{
  "n_layer": 12,
  "n_head": 2,
  "head_dim": 128,
  "activation": "squared_relu",
  "norm_place": "pre",
  "attn_scale": 0.11,
  "init_std_o": 0.0,
  "final_lr_fraction": 0.0,
  "steps": 7635
}
Each number is 500 + 25 x the weight over its row's rms, rounded and kept within 0 to 999. Layers, rows and columns count from 0. Numbers have three digits each. The size before them is the row's rms in percent of the matrix's.

# o: layer 8 attention output (transposed), 256x256, rms 0.153, rows 43-109,171-237, columns 64-127
# v: layer 8 attention value, 128x256, rms 0.171, rows 44-109, columns 64-127
o43 097:471508496529505545529493525470501467498469490509512519482492481509463490518513496482491541470518475512526513473555519487499505521488513489511469507472496494462490466456541506503509516507508474
o171 101:526503514488446500531509486503513531547507526518487500499501493481547542535486466513477457465477503509530523515482504506469510523534486489516518515483506492509569532513474482497522526474489510
v44 101:506448468478529524520483500469499484511467502539513504487512484473483548505540466514497531490556478509458454540485483557466472503496509524550496481497521524502508521535523556465487495536517497
o44 103:526487467489500502543466497502457522523510503445471469480539488461504486504517462512472504473505503521493521505524469520465478479557495529496477516510488479511493466506494471512492489518521473
o172 100:487489510480490544494528492516502482528484433507517532488464538496475531489552515524512491501519458464477505529484522513556466509486536506494481485523552526491525539471517531502484502521470523
v45 098:493516501513482511492459480488528511535529485523533487524509543489495488502513491513490493508467488502515478509540506487482464522511517514498533494496514570491494522511477496496497501496540452
o45 098:528487505522489524499503470512510526530505443487509514472449480487453491543505451470506523461504498537526531492505511475494522494509486533479481510518495512496492489478522524475541498521499483
o173 104:492533456523530498476481550446516443486527523495491473507531490454528460490481549510471481507462505489470470494531456498467471510526483499483514495512524492480536522522505489529467538548493524
v46 093:498498483485520538471509460542489509533462502486528513489506547500509529466496545502518501525422531477499447521473460507505498458487492521515500481511494479458483518484497503503505542543490492
o46 093:522524462478474497471509480488533491517485482584509465524486509468466523526472505465552442491538501478473487521473515477481487515503478466502521537530512513465514494469479599479513505518520501
o174 099:518483503441538479501514504494463518511507482431484491488532518468508501512517472515460494531452493520448502493485463513539531493513527531510503504530521465508473488542549493528502525500507479
v47 102:531481460453525514529498518493477541493546503463545477488463542522505473524467526515508516520482502513466496469474461525476511504513477527520538538483523494506491515475506539494492520533486475
o47 105:528489486461500506524462502496486445475525495495525521496538522491492532469504514561479522478517541499566472527512501514498490510512499524487524546520521504480472531479457551532503558485510506
o175 098:487487500487520541467473474437483476493521486491502467495453499522502487521509473470534452519506468511417437459479514513455555505496524485525482466489486478490513489484536500497498516510502486
v48 093:509497525491487519501554493489467443508497526482502476478470483521467484476482505437457487523505526559503470509510480513554515466537515472509517492466483496527542541489508470536492502503486459
o48 090:494478489511495527488470524503476516555482478494516552488515470516488512504510484488484523500503492528482454528474462552489470581503530474469462519506514458547495462519500516467500479492486438
o176 098:503517500514472474500531533515513467502478503474499480498497503524505492472455488435517473503503509499478539489496521494517529443505444459519471512490488468458504525466481506539504498506514511
v49 092:477497493506484502532499506494506484517502505516495492526510491478502526486487511490483510577512470547480462473479466496481509540434516498527450475463469503509509479502514506464501459465506596
o49 093:498512516533527519519485524498546496524534541510446489476458510499514487501491531510520460464511500524506496492497456473503460509482504507490464512514504443512503506565534514526496499402502523
o177 090:519491466466486468504501502479484475435503479481521489494519490497493507507545503512458504511437496485514510483504529483514514505517492510483472490484503525535523540431450534494498499577464504
v50 092:512497494455514448540516498497487497457513459479507484462528474521554506544522494498514501498474495475499484494489534527521529471463475509503483505505499550488465525514521543482448474452509524
o50 094:504517495538478502470519487484530545520481478492509495496496516543538469485496473508504448494517484447525526497541503566531540452546479468482466462490533497512531514480501490526532460515506485
o178 094:511494521465561503513492488512507506503488502567519469465520487476480534515488533514518512521482475467481453495503499488466542485498475507491470489470480523513451484545508482458472521480466511
v51 103:462499503513493532450510507522501470516466479474489505512455487541482455505482477519562445494549518489533494522554535500528495508493501504507506494470478505492520493522471531485494463540524506
o51 094:517516525551481486499531452474486511536500512516506500485508487509531511491562511527502491525452501520483494497503492513519460499486486505457491499480525545513493484517464513469451454476524491
o179 107:489504450492500537480523505497476523479463512473489493488509493493489498506488486487527462508501533470516503548499495458508505511506533491532525472499482525487502485521502443524528518516485460
v52 104:458506483514514485526472490496484499503509485505483506494497482516531499487533528538542555501529514507519504515516533480520530482499524504536447511494495465480468551481531501535503521547465536
o52 107:456524512505505454473468479504524502536475481476478535545481511536481508503473527521524458522477539504496540513498485468502471500460513550504540510537527500481473491476509494464468545485516502
o180 096:505475509466504505541514495528493493488567451545518478497459456491536518522523494495535490487550472475492471550543492527509476501454527539503458488469470499526493510460528484529525458522464461
v53 099:476491560486512507507486538522506493474543472462535517545448503498516513490525517509512559508457513502528524490484476493500507504544500510530488504458504468556486454515498509533516485497510490
o53 103:501531523474547484512485502488481467483480475500493475521469500495491504477494520487491529492471505533515468469494452471478500519495475501532539487457540497476486540473492537550540559540475463
o181 103:504498507543475504501504530519492531513528491509491526510528489517467480443527478563457455541497488495476539497504534513527503494529525483495504490508518498506494499529441489498491469441491543
v54 100:508483519466473462515460500527458465504473509470525493473459500472478485461516527539480519494477487525507532514477515543500498479463504471489496514529448479500507486499496471500464473532473495
o54 096:528474526534474517482494515506487478496472480505484538487457494524495500483500516485497550529500520481500516478446552620470516492518516500474481517471474511493545493481487501510437496495509564
o182 100:509465456481533481555510521483494480499493492480525499496508526497478462466514485537465515488458482473478497488514474474473518500482517479510457513483489483487485500461520512456490485512503407
v55 099:492494549514519491507513519549518491494510493490486549501545507521544478469509507498513500459542461514527449473504482499533519540476514546472480486481512484464475511466509494508458516505480461
o55 099:476481571547539497521490518515491491491493505520505501503483502479504490534535496474468491542538504481454530502495497545529475504473458527476489499520492481491449462459530498533454448465501496
o183 102:488505494483492509512494521512485486494517535476486491487533497522488497498438520507513508503495496510501447490468502442505491513528534466468525509518500498508492571510432494501505538547508534
v56 098:521521517450489493578532458481532504490478478493462488510521495479472478481499536486525442483546531498505495541474478492469529471445489501505471535455451465512522516501485539472510479493460547
o56 106:436543492484512498517543549540471477504500468513519551497501509515518528460499519489530494508521506462498465509512456473517476492476505544520491497479506490504528477496510503489510485514417489
o184 102:528468507488514509506526487485496532484503501522477488480521493489485482526501510488486447486485497495467542532453512510502497480457510441484484542514470497534503520504516505507491518498523519
v57 098:528470503501484521509522523523474534506519502521492512467562502510524483461538477530521508504485494466475488502475503472505508528507492510519506497477534473515500506467497525433465500530525544
o57 106:498477526539486502502517510484498461508504509503502477475502451538476475509517492479489490509423526515547527542481480531507543550496517497475486485493488500542499546487499508485479524576507540
o185 093:536484511497493519447480506524477529551505479505488520495471512473526511487481496495501525475531485479495496495517538489507462442497492478505529510505519488464524461572499477513534515487477502
v58 102:471484551501521469490520483452517538479480519519519508467525477543491449488498543495506480508491544505483470498449530511487525507444547506489511507533503518496473493544499510548450514570523489
o58 103:532513540547507523495531523485499547515500502510463472513525503522497500479503487501467516519521518477514523478484538514435520513489538497496518503523498516448469508552512463504489537544510563
o186 093:495494480479472498468499509535486497496527495453510512479499526508498492532531554492536500475497495481462456520509509486533474495477494463462501485480456518543491487495515479516542524552463444
v59 105:530516445511461521541535517540482530495535539509521484480495500498487459522486499505516504481501522484495509512487494522519479475475509468511510509481550528539493529469492465523530502521486498
o59 098:524476480496524530488535479506507468488538517504588510534481483547493518480519478486502490502480522510516460524489549532471529503507511495490514473475508534496525488464467505493492478526508478
o187 105:461486460545516455514532544536473501504515523484444481454559482472474506518483506511500507488511508471515490488482471458520455518522497515486493529505504476531513508545476495531515512489510505
v60 099:496491471486513492511500494513511433487557517501488516521546498444442463515499465533501492530495475525505499513501492471526469516531462478480494482493518555549483511496495546498498502473486530
o60 098:462468527541464484494514471482430481488487526518478510506521450475514489523475495535509513521479542533471484519485523483520544515507486456484511483433476491523492487493495522530495476420492493
o188 102:485526491473492529482507549511529486492536449529461532490518535488506481471543489490467523493497481497530452501517472512516463464450531477488480519544564533480429510499533523442505473508485499
v61 092:529501529544510487505509538523501467496469495537484458494482484484510483513507521566454472500534517465478503477488471489491439516510510536501484511511517468551540505465511509491498488461544488
o61 088:525507529491484484489476533444489519503527512530514477471459448487500540494451495492531479517499525499539528490521444508531494465500514472491508486581505480459514487478488483487526550552506495
o189 099:505535477524496511515511489556502504485508489480507490506541528523505489485520519558442491458445500485512490496487489483484470540484492493481511510479523504518499515516493526474491525521508509
v62 101:530508498489456517504467505528515507514497519467509464502494495491472484485498503484496492502506502514541548467510546473461528473495482530495491507558542507518493481519520539469510504492517499
o62 108:485496455494472528460494500502516487488523536482484523510518529556466478502518503489531557527447506487514508482522478497462544478501514503484534443475498496542512484529491533527514506509493471
o190 093:473512491521513489514500543472481474486459498469526516465476452505505496494490501497490468504515505509495503496487516450449458482478525519486506550501500544482501472488468498430490504495512534
v63 091:518522464533491496493501490522512442444512491487547455505500567536517482526479463506521490495516512483545525492536503484492480478510514507506499487524521526498479504484507525487461473530472514
o63 101:496478484528518481526516476528505527507482514533528493496510504518544467536513473481438511540444470499516514441518493510494513510481483545522512462490499514501482468475527523472509490516492469
o191 095:520510501517513487497503516466487493483542497509502531497495530477499493475523475536532474479565565458547475489474509461498502473529556494494471503521485497471509521496482548483463501541477499
v64 098:513486487557521499477515487500491542500504505523516505494508491554528532503515495485512461478498502519482517525498489482475452446500499468517467472490515472478457502466487533499464472541522453
o64 098:485509487526493496483513505502502499509476486523494477511488518473566495509489506492510465492479482512496506485533467496505496502514502512534487530527507516464537473508488508472496509488518472
o192 094:499507504473480490525519520525526495496534483481491510529464482480481512504490515445479503508494495572483480508514492486472460517484521489496474522482495479495450480496526507548523488501477481
v65 097:502481505508517503523536475473488534500472506489460500485515525494491520441465515518486489551525495537481487486497514513476492523519524477498481521554525491495481525506500503512471546474490500
o65 096:484503554510450548464493496465490521514469489494429545512503483492476509518500534522512517476583522441505516480510515501476525490498521517495514484466521477489499508539503498510496510475515517
o193 104:530472517533525497527477532512475500498550502487514471485540543502474472480450483502448479488447528506501472507468462509456511463497464488508491541484531507486510539442483490473478494489472446
v66 096:516470502494479453505523501515498500507521484481497481486565492518524521522511536506515503469467502528478508503453497474473464498502517475526533509458457506513482492489470494507521567468498568
o66 096:538466464495523502518493534505488495478517498477497510486472519456505493464490507446450529463492488496507473548484490456533497494500499506522486506501513458493484516490504504500507513513445460
o194 103:503504509472467504539518519511537488542503515460476478537506535537519537513482503507552486528497520516481464514520439523481489477450505527441522488502491518504439477508497486522500506561526488
v67 104:510511474517478494483485504516515535487481505489492462488511521499491496504490496495511497490525499442509499478502549489472453484529508474499499476461528574494473496475500498513504504474496531
o67 101:455532503503514455492485491482507518478519496493549507534506491509468488480498463465519528451482491516548517472510476537487513527538492570489476510501493528504517468510495464490535484441528519
o195 110:508488485528500534505479489508479561530501509462478508481487526483514518455523526475507501524516532470494499488519521477458530539452501479524474465474536508507489523487516496487487450549462466
v68 106:502504467532507485499490501500559501495486525450510490488465513510495494461457517477488524521521517486488484486470531446509446497492494494497463475542544523531539537486515526523505463512530506
o68 100:477480542475498485459493517511512524535528491539489506515482504555553502482486485502484462432508482470490501500515495448505536513486515491539497537477523533509487514519505497452561510480525501
o196 110:520524470537529515488488484476461493491491490477545516474485454491419510530517501510510519528488511525507474513486507514508489506462473527450512467550491503479514495553518486537489495526500472
v69 105:513473503501515530477465464521497487502500503504521453497502534495481464496490485507543510457479529509518463484503512495542503484475498460493538456495500513508494489518514527509502513512500460
o69 096:496476524522512496503466501494462500531461503487504510470433498538534499501489489485492454529492499504466513523499479557468502479466519542494468521541504464499499527536519521522507430446534514
o197 109:506498474523486515468502513546508472475509501476454510494502494460496447500509503528521557480472479519473454490505508465537525528506481474460507486488486505502482461477544464491470550565493483
v70 104:468508518484496496541452457490538500526498526521501497477482455509525446512525478519549462506571492508483540499512517528507489496507482496483479477522491495512482519501510509512469490553483514
o70 100:505544548487452553440493497485483516509495506548502484508487469501518471557509484514487522488487524490481470447525525515513546480504515510524485507481479493478538502489518472453517510428530488
o198 108:463492487498492462522477491504496517480532477490472475486525477497530458517489505470511457520521495503465492541499482501510469492506541508497441475531531502521488475499551527522496496501450516
v71 099:493547466488534498487501522496447498499527502514488516474529491501515607462498514489532525478476492482450498525477512515470482467467450524499470523511499487485492521493514467526515556437522467
o71 091:479497517470509465536502537501490479491516489481518497503506501500551505491491523506480492534505484447486487511461513521544518469514505526482536563549503482510471499520494506509497485527518507
o199 101:522496536568493535523483485481470455528500480538506520517487500502474513492520533552465493519518529494463523511526493482477495495473458472504480484465489516495526501516489445484476496461500488
v72 106:548494500462471471479562516510476505495524567491496507513473488526483529463508504440528506566474500472482506498528489509520535502487519482495570534521501508532491510496461539524522481512563489
o72 105:525474542526508531506481475518489503502504529450500512435492496557495486478509464486503534505473495518497500513480511512427531522503502493497526502472516492516479532542513461480570515518499560
o200 097:494483501445464477459514512518484546498486543503496486561547525498505527491508537462496487553462495493470505458510521482527549476495482483490537500479480497499520478506456512542471472502525477
v73 094:489516488470494454523513491509552526500489487497450512517449534490439536507525475482509538489497462538493464555499472516509486484498520476462501519498482477538502555481516528503520535498538462
o73 093:445542535477505503496519479523509516519549500489495505475515496527491485495450494478489504543469538522525483493493531498513484511543534473488560512519506483514524503522479495540460508462539461
o201 102:539511495520483503496491521493520503523465515518494481482453497473458524537508464508498510498503462508510503522509437508497505482487453522488467515495500511527484497489511488465557537511480474
v74 101:463506466504495513483553503542523528511488500476538526524513553479511542512480522456514521510536488497456511496473520522531534466486497466517537486493464487476528503476496526522509493465489489
o74 099:481486484466463490505484500536528558481523490503518490519502481463478527539522494435566506474528492526509520470517480507526443510535458510518508518491501530513458497515480532505523476517514476
o202 102:516512521508515500455518499517491510491411505489511508499548536491492482491454510470464492504524513525459453535508500487496521485492531500484507493496462462462525530485513489476503491493424474
v75 097:537497464515477471470504457488472498526462510496521481472514484517452508491548476478542500470501486510471528490477470475478467526511500467482520528491533491502494513536504484514486469465500507
o75 088:493472480499508531543558487518447455489529496487513477512518494497541476498492506507438491545528480502497489536511518497526506514490517488492508491468474508523496480509515526494502476456507494
o203 108:475503510498464460448463518506530522532481504494510516483505494497475503495503484525557533498518495530514504461493459517496503539504473488505485541467541508520512531492474499502504529560464490
v76 108:502523465517474512484477519517491514496466453491505474479514470497468515497520575460535491482471450484492455516510512503503469530462505529490517474477554526500493476488500514532504516516486503
o76 103:503498498531501499508539437528553487511486475473528505514531455488503538524506516500512480515540552481526520499486515519536473502487491496504514491478534492435495513491418474504498473493499536
o204 107:507497508479492495501503537448497511509495464486495529494481516567492498493465496478545487509490474470473522498487481515511503468522512504496482456533513483513514536527546528496464504545501478
v77 102:522535497523476500499492521480537494489466497485490542490446514493496521479495514479507584508513467541472516511446491519519515477447450446514510444513504520522510535521522452505509502486513499
o77 090:488513493527511483472500575486484472484551503476514491530490531471486468473479480548461530496471568510475478470491498510489533507501496495460484506484528462511503462500494509494472507528505536
o205 110:489481491474531501472501455506526515511482475561528542468522501510461500518512511509511503508508417472509553504474496521519494475502476489475489469486500528519515517535527493513505539422504480
v78 098:514504457498486506505520484509529465501499474517492494493542489509513519461496481519547538493491485471534501485483500519494528496539503435497513485499483476511507464488473429520498481497525468
o78 110:487511502501530494520505463499507459495491499500520473472520521563506472492534484477486518465503516519511477503456498525495524498477505542558495503521476503497499506525549493524513531339485514
o206 089:535514487510474513475541519505484554536540491446473492517490483485482487495547468517493497525508523496487541488530535500496519474508512483490490480477516488508506464506466476482490472477516480
v79 104:514540492542502479470510485522497536527528492470524479530498458491538482462483506505519510525508520475488495493507502547492440537503481466495514528503528497506504471494471487484553530498514479
o79 097:438544493527504550514514478492527514498513527468506475513468497491476492528472545429567501485547540533499497532506529470501496505502515546460484518533495534481512532501445488483494543447507510
o207 107:499498509515519467485519529511468467502466493511496524533527481477523524470561495547468523526488528463524447478496500508534458504516472452487495528448509486489485437490530501497540468543496508
v80 097:489512528413506471544482522528535502479517490476513513478487507516486546509476496521520539465499485508505502482506450494474499483502529503543482490491522497502449500514480489498510521584546475
o80 094:493515510449483527518510511500518513518462469502498506543495504469480513475490503500490531518503486459487472487474513508439519524517483482502482518507535502519497510499554533477493527531522489
o208 097:524507497506475503537505500490539435475534512501490518490474555522488523490488503506541489493541509512530502464523476513509454507483496527512465501500519495484491469493455538540499507515461472
v81 098:518538503538486477494488477470459490504467498484535492491544483513476493481461493517498468546484524521468475512469519459508527516506503542499469499493496491511493480449501515451520505522484487
o81 094:519512487506496461546464517497506539500529535503528506495510516491511535505535505528479483540488498496495478468465520506548486477491500551508491527512477524443533515479496534496515514495473492
o209 103:483516483459507516496500482492487505487490477509496521494545502529483494496482487481531501526489501508509552490495488473421485526479488484518504508483535470494529501495527510466498526527493487
v82 097:515467526473464496528501518524490522501468548478501534534493508484543543505459503466492554498507488490476489509498509520559453554459479483437497475474517536499484533474510531468480516545482458
o82 098:487557499493491491512498513472461504484492464488529469504491423508500485551472466446520466482508532471472461543528477537519525543456524474500490490551525494526452497503487541537501494509505497
o210 096:530450519457462524506480505528526525492454515523498553531512531471504504474500528507498515511523444510537533500446514474494486505517490490447495504490483512500513532522449476479496519456508456
v83 095:507476483505482484524463511462520480463460470540502526507522494500495507482477485502490477531461489528477508545481501482491478531509489491488529511512468489516547512506484509465479497516531490
o83 099:477456483516527510475508466535494458520478480486493480514453506531482502503500499507526519513466514526514487559522531521479523470488506538547458496495496534507528477524494490523483475494509493
o211 094:519544473472438466514478560489518480465551525467544502505534521479504491461504549533531491521512472507482534490485490477473484534498469489462480500465500492517527505458498520503494511465535458
v84 102:508457476469531506543502489536505509519510476453516434477476515515509487464510484523486492519487508479488558519502501503514418524481509501520505515525520487523520484511540477479447523521530521
o84 103:463497484470500516473431497506469479487522503514524443525532535512471488511512506524495520489492493545519487512526522555498499484534491483527528484490510508516509507475487498541533550546488487
o212 095:474484474508514490530498533554531470548515506471475509493462489499536547486524508510456527512492515459496514511503489489517460504469513476516497508515521496499490470494519481484459501496528530
v85 100:537522468519530468536478522522484476540438481495507540522492500520518499522507521525504523488479483485479513527511517527523524483498491497494484511501512454454503498525529466500483517514464498
o85 087:503527507477502445498500513460509479455519465468490494521522465486503525545493546513507484547520529504472481521534462534513446507524499499508490518532490515491541543475479516518497547472506474
o213 105:486482479532477482501501498526497495534492543484521527519514531509475462502508479487488498512490493504522473486454516500497505500497500497540477520514519484485440492511478502497472481536500527
v86 097:506531484506492506503518522482497486465508470490473464527526506477473482485497525526507514526502478499527489503483495459516485532499499497523483578482502536507495499455465527549514492469516484
o86 102:498484494518508469521483522514487492491464529475484514518468496522533549524513481520502496522515482492508517487495513477499473504495462514508492466488520478497547516445490488504480437435510491
o214 098:537494523526479514485462507517554517496484444524489520499528557466504498479497501494496498496530516499539484545533487494503518459467452463505514546475508512478500498544467512484518496521517482
v87 104:513456454513507482472505509483476497490500534498470481524499512532518481532569521505506491440510508541515512443463510501547480501512420456494481495478483535452519506486472521477522430525492526
o87 094:528471535458469528514540510486506499509479462535522517498461492514490464498449501534483476525494508523495535536489489486538493509489492490492518456492488526503521525503488532480502463475486500
o215 116:503499489490536508524471490494480561529494501474513500533542490470531500535540508459521508436482523492522465451489540505468489509525539498469458556449510513482512468496500470533501473478497487
v88 099:514506513478516478528502514497530479495444507549492512499482453471507513486502488520434482482488509460525520497509481481504489516527512490512495459474552515490517519513498520474524484473504490
o88 092:441486510487479491506495496492532522452535524479491470489496474469527469481501457500479515503509479487561480452515502516467550477525506537525509530468521482483482506485508477490514521526521497
o216 102:512519475512571464544528486503540484517505455513514525508454526513499524481500524509501478458450478498504525499469460476518473520488481484518503461532491508518498499518478491484518515509502511
v89 103:513484493447507491483495462503480484465460512516459520518514503523484488545523490485486448519446528494468510501524547537503525538528526498528508532528520497482522524519527489495502508486464535
o89 103:485470513544484528497519444478527479504526498472480459492486464481503455508534497471507513501496540484499509521504514514478522465531474508517500477458537460521516547471494544512509509538532508
o217 098:493520517483457477500492444536472479479465594489508528507542527541473531516505495486500496511504502522460498481498476535476495555495519522521499509496463530491475503521525480499479531499483482
v90 107:497461507495534522513510474504481510509472501498501484497489509491508518528520521486543470516518481494514464521490514510515558470484476492536445490513524499528521520509506467531493495512496477
o90 103:466539541469494498543482523495513533516461452484492506510512497535550489467477499561548493491519514489537490457485474527492476490484531512514547510514484468480515483530508504476544479550536491
o218 109:514486509531533502486468484513505504484481483511502500510510489458490497504469517461460514547473487523516543532509521481507543499532455431535458534533513486462498496506452488508475484518519488
v91 097:522550515505493498503480502488499521498484515482551491490464494457464472488522527505502457497483507508477467478461459527496530492498497508487510524483461501514477490448456519473497474516524493
o91 102:488532527480504506493522485512532525495451489515529506506492489470532497520516487495513500499467479543504502477521460505513497491480483524532512525482520478466511489499508534462479481461560485
o219 096:502469484522521524494463525464492488488542491440501516497455505503465495465498529529526527499509500491430512468461493508486503508504501509478532485487491555530506494510496459495515525542536521
v92 107:496470526489513530485512473439495478482449472503480452501497485437521498437547535494498519493542516482477525499508522519491504483468528501519480494494503536498443521523505483541538494488542494
o92 110:506504517439501498481504433512537493499452492519479496484485520498521530503467510520524492482502498473476498500497507495464498471495545492503505500521479504504477494537463496503448496546470513
o220 102:502467502486495488492521504509500507485506473508455487514537484508504483479490487460469494511531492512503521461511466535488501501467469509476491484504505488511487510467535500524562486490511508
v93 095:515477457493491527506525512536489513507515514437493489499465491521497491438461532523497513486518484486495530543465540540526508521499516496529507532499555509554518524483479539510513493498464504
o93 098:472522495540503478492467473501497448460494484470529515485488484468548518487534523439503581489508538498492489535499475473541538540498509481445509536517538507506470531488477494485512446505447466
o221 093:530503507527502574517500503550516512549488480499489495501468475504490470524540504543458488489523519487522508551508503513456478492496502534519500455447501513490512530529522497528514511515544544
v94 099:501532495476517508500479554504500470512484471502488488447464516524506486482522506532543534551502496522500538496518505493525556542516514479461522452511509482455495483478533504493532507523505530
o94 098:506507488473497463514495519525505532529505495479511530506486466505436570485468518480525523502529460508510492521504530487499485498499454532459501522497518461532528513503495505526536491550482537
o222 100:466523471529480511456475512512489473470509511491524492494495555544528488536518459535503523520489536502502522463499501526498495504503534515508514454534459512460489494524549486503501534453523461
v95 102:524500512466470504424485521499517450488481534508516492571478500464473491501501490532545490471505505463485542453521483516541491469536517517522504498534476505504516491510520476506506498460536530
o95 101:525530460481491512486506549493501477463508526531468500523569527476488505539512512525506469517505506488497504469482467452495473428520491504505488495495502492492480497521529552481497543439476480
o223 104:505486472519483490461514515466488495540491521468496521481572491518473506463534505506459523453466482473475486511505542518499470510516527501474517484495495499501504493500551476499449508488491496
v96 101:488515531529483490549455504507521509528493492501500506454476486525480515480485505506490486484508480502476495529506500521506467490486508549520522489524527475493536518528501484493516508499473549
o96 098:474507531506484529465476465518530502467526484498460494503535494529450525475533561519484513482481501494482514519476532504500512505467511494481518506533513500480507501481532502507486538440468534
o224 100:484501494515571534529501517488474453515472493505520475524498507481516468502456467515503486516525466507518459515514486530500541444538539512509472489499470493475450534508489486521508495534512533
v97 097:470510530478521552482534503508530532488477481437472551535452496480506549530541491509491502470505516565468511474536555544487485505514496499514502521472472523506481478535521479542518463569510494
o97 099:490525541465459499525507459471480490505553538477473520490491509505478499538484522515507490510480486531489478516544504533480514451490498518492517513488490472480475516484488463522520515564503479
o225 102:505482526528540496493481489499537488503464485466517492530543468486527528510522468482520512498536502508485498457480515517491498520499526478443509496509516479535501489484525520510472467459476483
v98 098:507521458506485487470477496486443525505541488500530512472472453522508498487492496441527520475512525507501455469531487533515505543470517496484461483504471482481501514478524509473522505457438489
o98 091:478545440463481471482542506506517510505486494505517494459470467537495456491474495471467471479504475499452534470530503495499504484514490497504487477522495496489499469480515513457487483463534504
o226 102:455505547479535509500486492451492481501541520470521539526489479506471520469504485455525497537515488490535474505517496525518471506488532551519491493483460514514543528508499482525528457510462492
v99 099:506511497492491516482543470439527540484506506493508474490517479502535514493448486498479498508521432530496504511556530507508521482513499478485540513492513487527479509492466504499517478494514529
o99 095:496500519494539530522490490488526486503500519480501488473511484497466512492539479430476517504499520505520508534500514534459539503549526522509473479500507481536557498518529478499531516498509506
o227 103:517510511470463477456500495477517538486476474518471544489512514516542470520450512523491479515544485511493515486511527505538496502501488497501573513513479468525482492483462505483474482507484516
v100 096:493467507480519463499433493502483545478515508527510504528509493504495503497439492469480504537526505523496464511488464509502451476503559495473459467501518553532455497509492496498538518472510552
o100 100:528493506509461494549488524492477492493549480477562532511422514473490518482457506550490517502496462574499565475546477497458528522532508517493484519521492501466487474450484482486512494534476486
o228 094:507502484448468503511479486503491545472448509535471505465582512528481455478497522439524523496490463475540488488479489478536482494499517511528493496519500499516525510472541499503492487538500484
v101 096:472503476474454496467480495520479495514510478494503518472486496475478490529532474527504513537488485487510444489499520515513449526527509511520485469500502517494508514523516521476537513536515516
o101 096:507485481466501469508547471504500557563527484515471473460518502508506477485536507423504481484461490497492506505520470541462582465524519535485536491464469509505511465505479484505494471532507489
o229 096:516506517507484501464453511517540472482517518471516547518478515532532510509531467546525514491468473505517493459460472493528430542506478507535481482528523496501532520494539512500475547484503488
v102 094:495504524520473546486522486481466517529532546521536527528501506528480447522506517549533484497499482503500505507541461527491497529516478483495485460476530521494544537512538497489483487480482481
o102 103:500476500502513544507485538550505536509477485507470476480496500489521508481530510481480526515547498460486551470553498521486545507482458491494474437531429506528524491462458521489480472462493537
o230 090:496525500553477471502537485489515443517540545489534534562514505499499491528493482520542477490501510522506501539443527526473460518483494508453519508458514474491492480541511480529516549489532480
v103 101:531550444494498488517488467551487495497521507456493473497500520454449483495533520499500517484516478503534479525519481480526466517481513465587469470517533461465487482507519489518473486492512509
o103 093:533519529487482496458527479512518495501478491541534527514475486515480499504449487518545472507487471514504520514497509467519486459506547466489511499516488475494489458490549478535532483496507530
o231 106:488520478524533444515446479501512516526480488453486535457502526521495499504527468459444515520552562462509435483516477474473507520465500510521487521504480501477480518520481548442476483522463486
v104 106:494475495508526475491498494498544498518503502487458519467487503521518510498486489502577503501485480521507498462480503513551481467519505486542513490539484509477467505496483517453468495545463574
o104 095:481484470453533504489468457496540495519505496512496500535518501452550510475511511516503513472491524502507516487507454464482481501556491506498491539470540469504496550524493519485538481455559483
o232 106:519475510506475510497503521536505504494524528501454468497495517472527493522519483479520519448512478510478494527519476504485517514485536518501501494502509519522445458446498480504484494557469526
v105 096:482480514494511505467497483501511558565537488504478552530500528498463490513515535477519533475489471496529515498502500523485534516488509521508539497462518466474470502496523511487478556455495507
o105 094:475534513521527485494497523513519459532539501494441517495445527526518506465504528434546476490503477474498487524488501484469489512467477472529484488473521459488520505470506514546497499476534492
o233 095:517509479478506493481485495493521505518481502515507478542502498504488493524484515528490511518512464500468493511524522483512466496512521530477537481488499473525469509511501503445478539584463484
v106 105:496519483529528482484505553517519471505476551548542470471478488467484496489501523495463536505495493533529512559523517513513552505484490519489478476527498490528458530486530503497505487506520516
o106 099:471505499455470511538489540509484482502496538503501493434519511485517492492475483484477521545522509509539484455505517500502507490542482517483489489517554506452537469449487520477516496517519509
o234 109:513525486486522516441512492512500488488507445553506503557455493509467534489476495487515528520501512527449530492508498507512517502508484502504516447519472553523479572526494508463537479524509516
v107 098:504520484526525470485497499482474479475492514507494520473480486506446522520490482496458552492484445485512575531470519487514541514521523480492560489494481451528534502472522533484486485525482536
o107 087:486519469503505533500484494496439519492507480477521526472515506476457481491525512482459550511494474500465500516489493514494496537485509474510512521503502438471509494484502495482520524501471525
o235 103:497513521526451484448494490504487523494476492521495512497480472530472516541554484502562520487527485503548494514504536478508529517538484509492490509476481503488520490482518472504528489504466502
v108 094:456505526508524503507463526502482479512507539486516476505496425507470498540468506483481503509483467546474472469515506509466490481526508473498481539508524479524519498498493489444525502499475495
o108 097:460449515538492532505500492492466487471481514511485486528503543493501482496481448522494461502490552502485501532523513514459521464512519462514435496547514502487478499548488467466531514477506484
o236 097:500547506506533512507463556482552490512482450501499483493469453547500501491524507501510530491538457478499523482539480492507482513488506501518535489476523508514496531499500469487472484534486484
v109 098:532489482530500464514508443522496498528433481468506450509533495501504523491492530522474492499515516528501533515533483487533490532530526475523426491545492491535536517530497518481506505488514507
o109 099:473483529465490529538532532482489521520516532503536524520529543512504494481522509493481493478548521497474534487521529541524486517512493477482468523468500485531485462516541495493501517479482538
o237 101:535497471550527426512494499523501510527494483502495500472507490453504514500480500512510470528481490504531487541518463473468485488513551506505467445525471501509515523501442536468513487458507502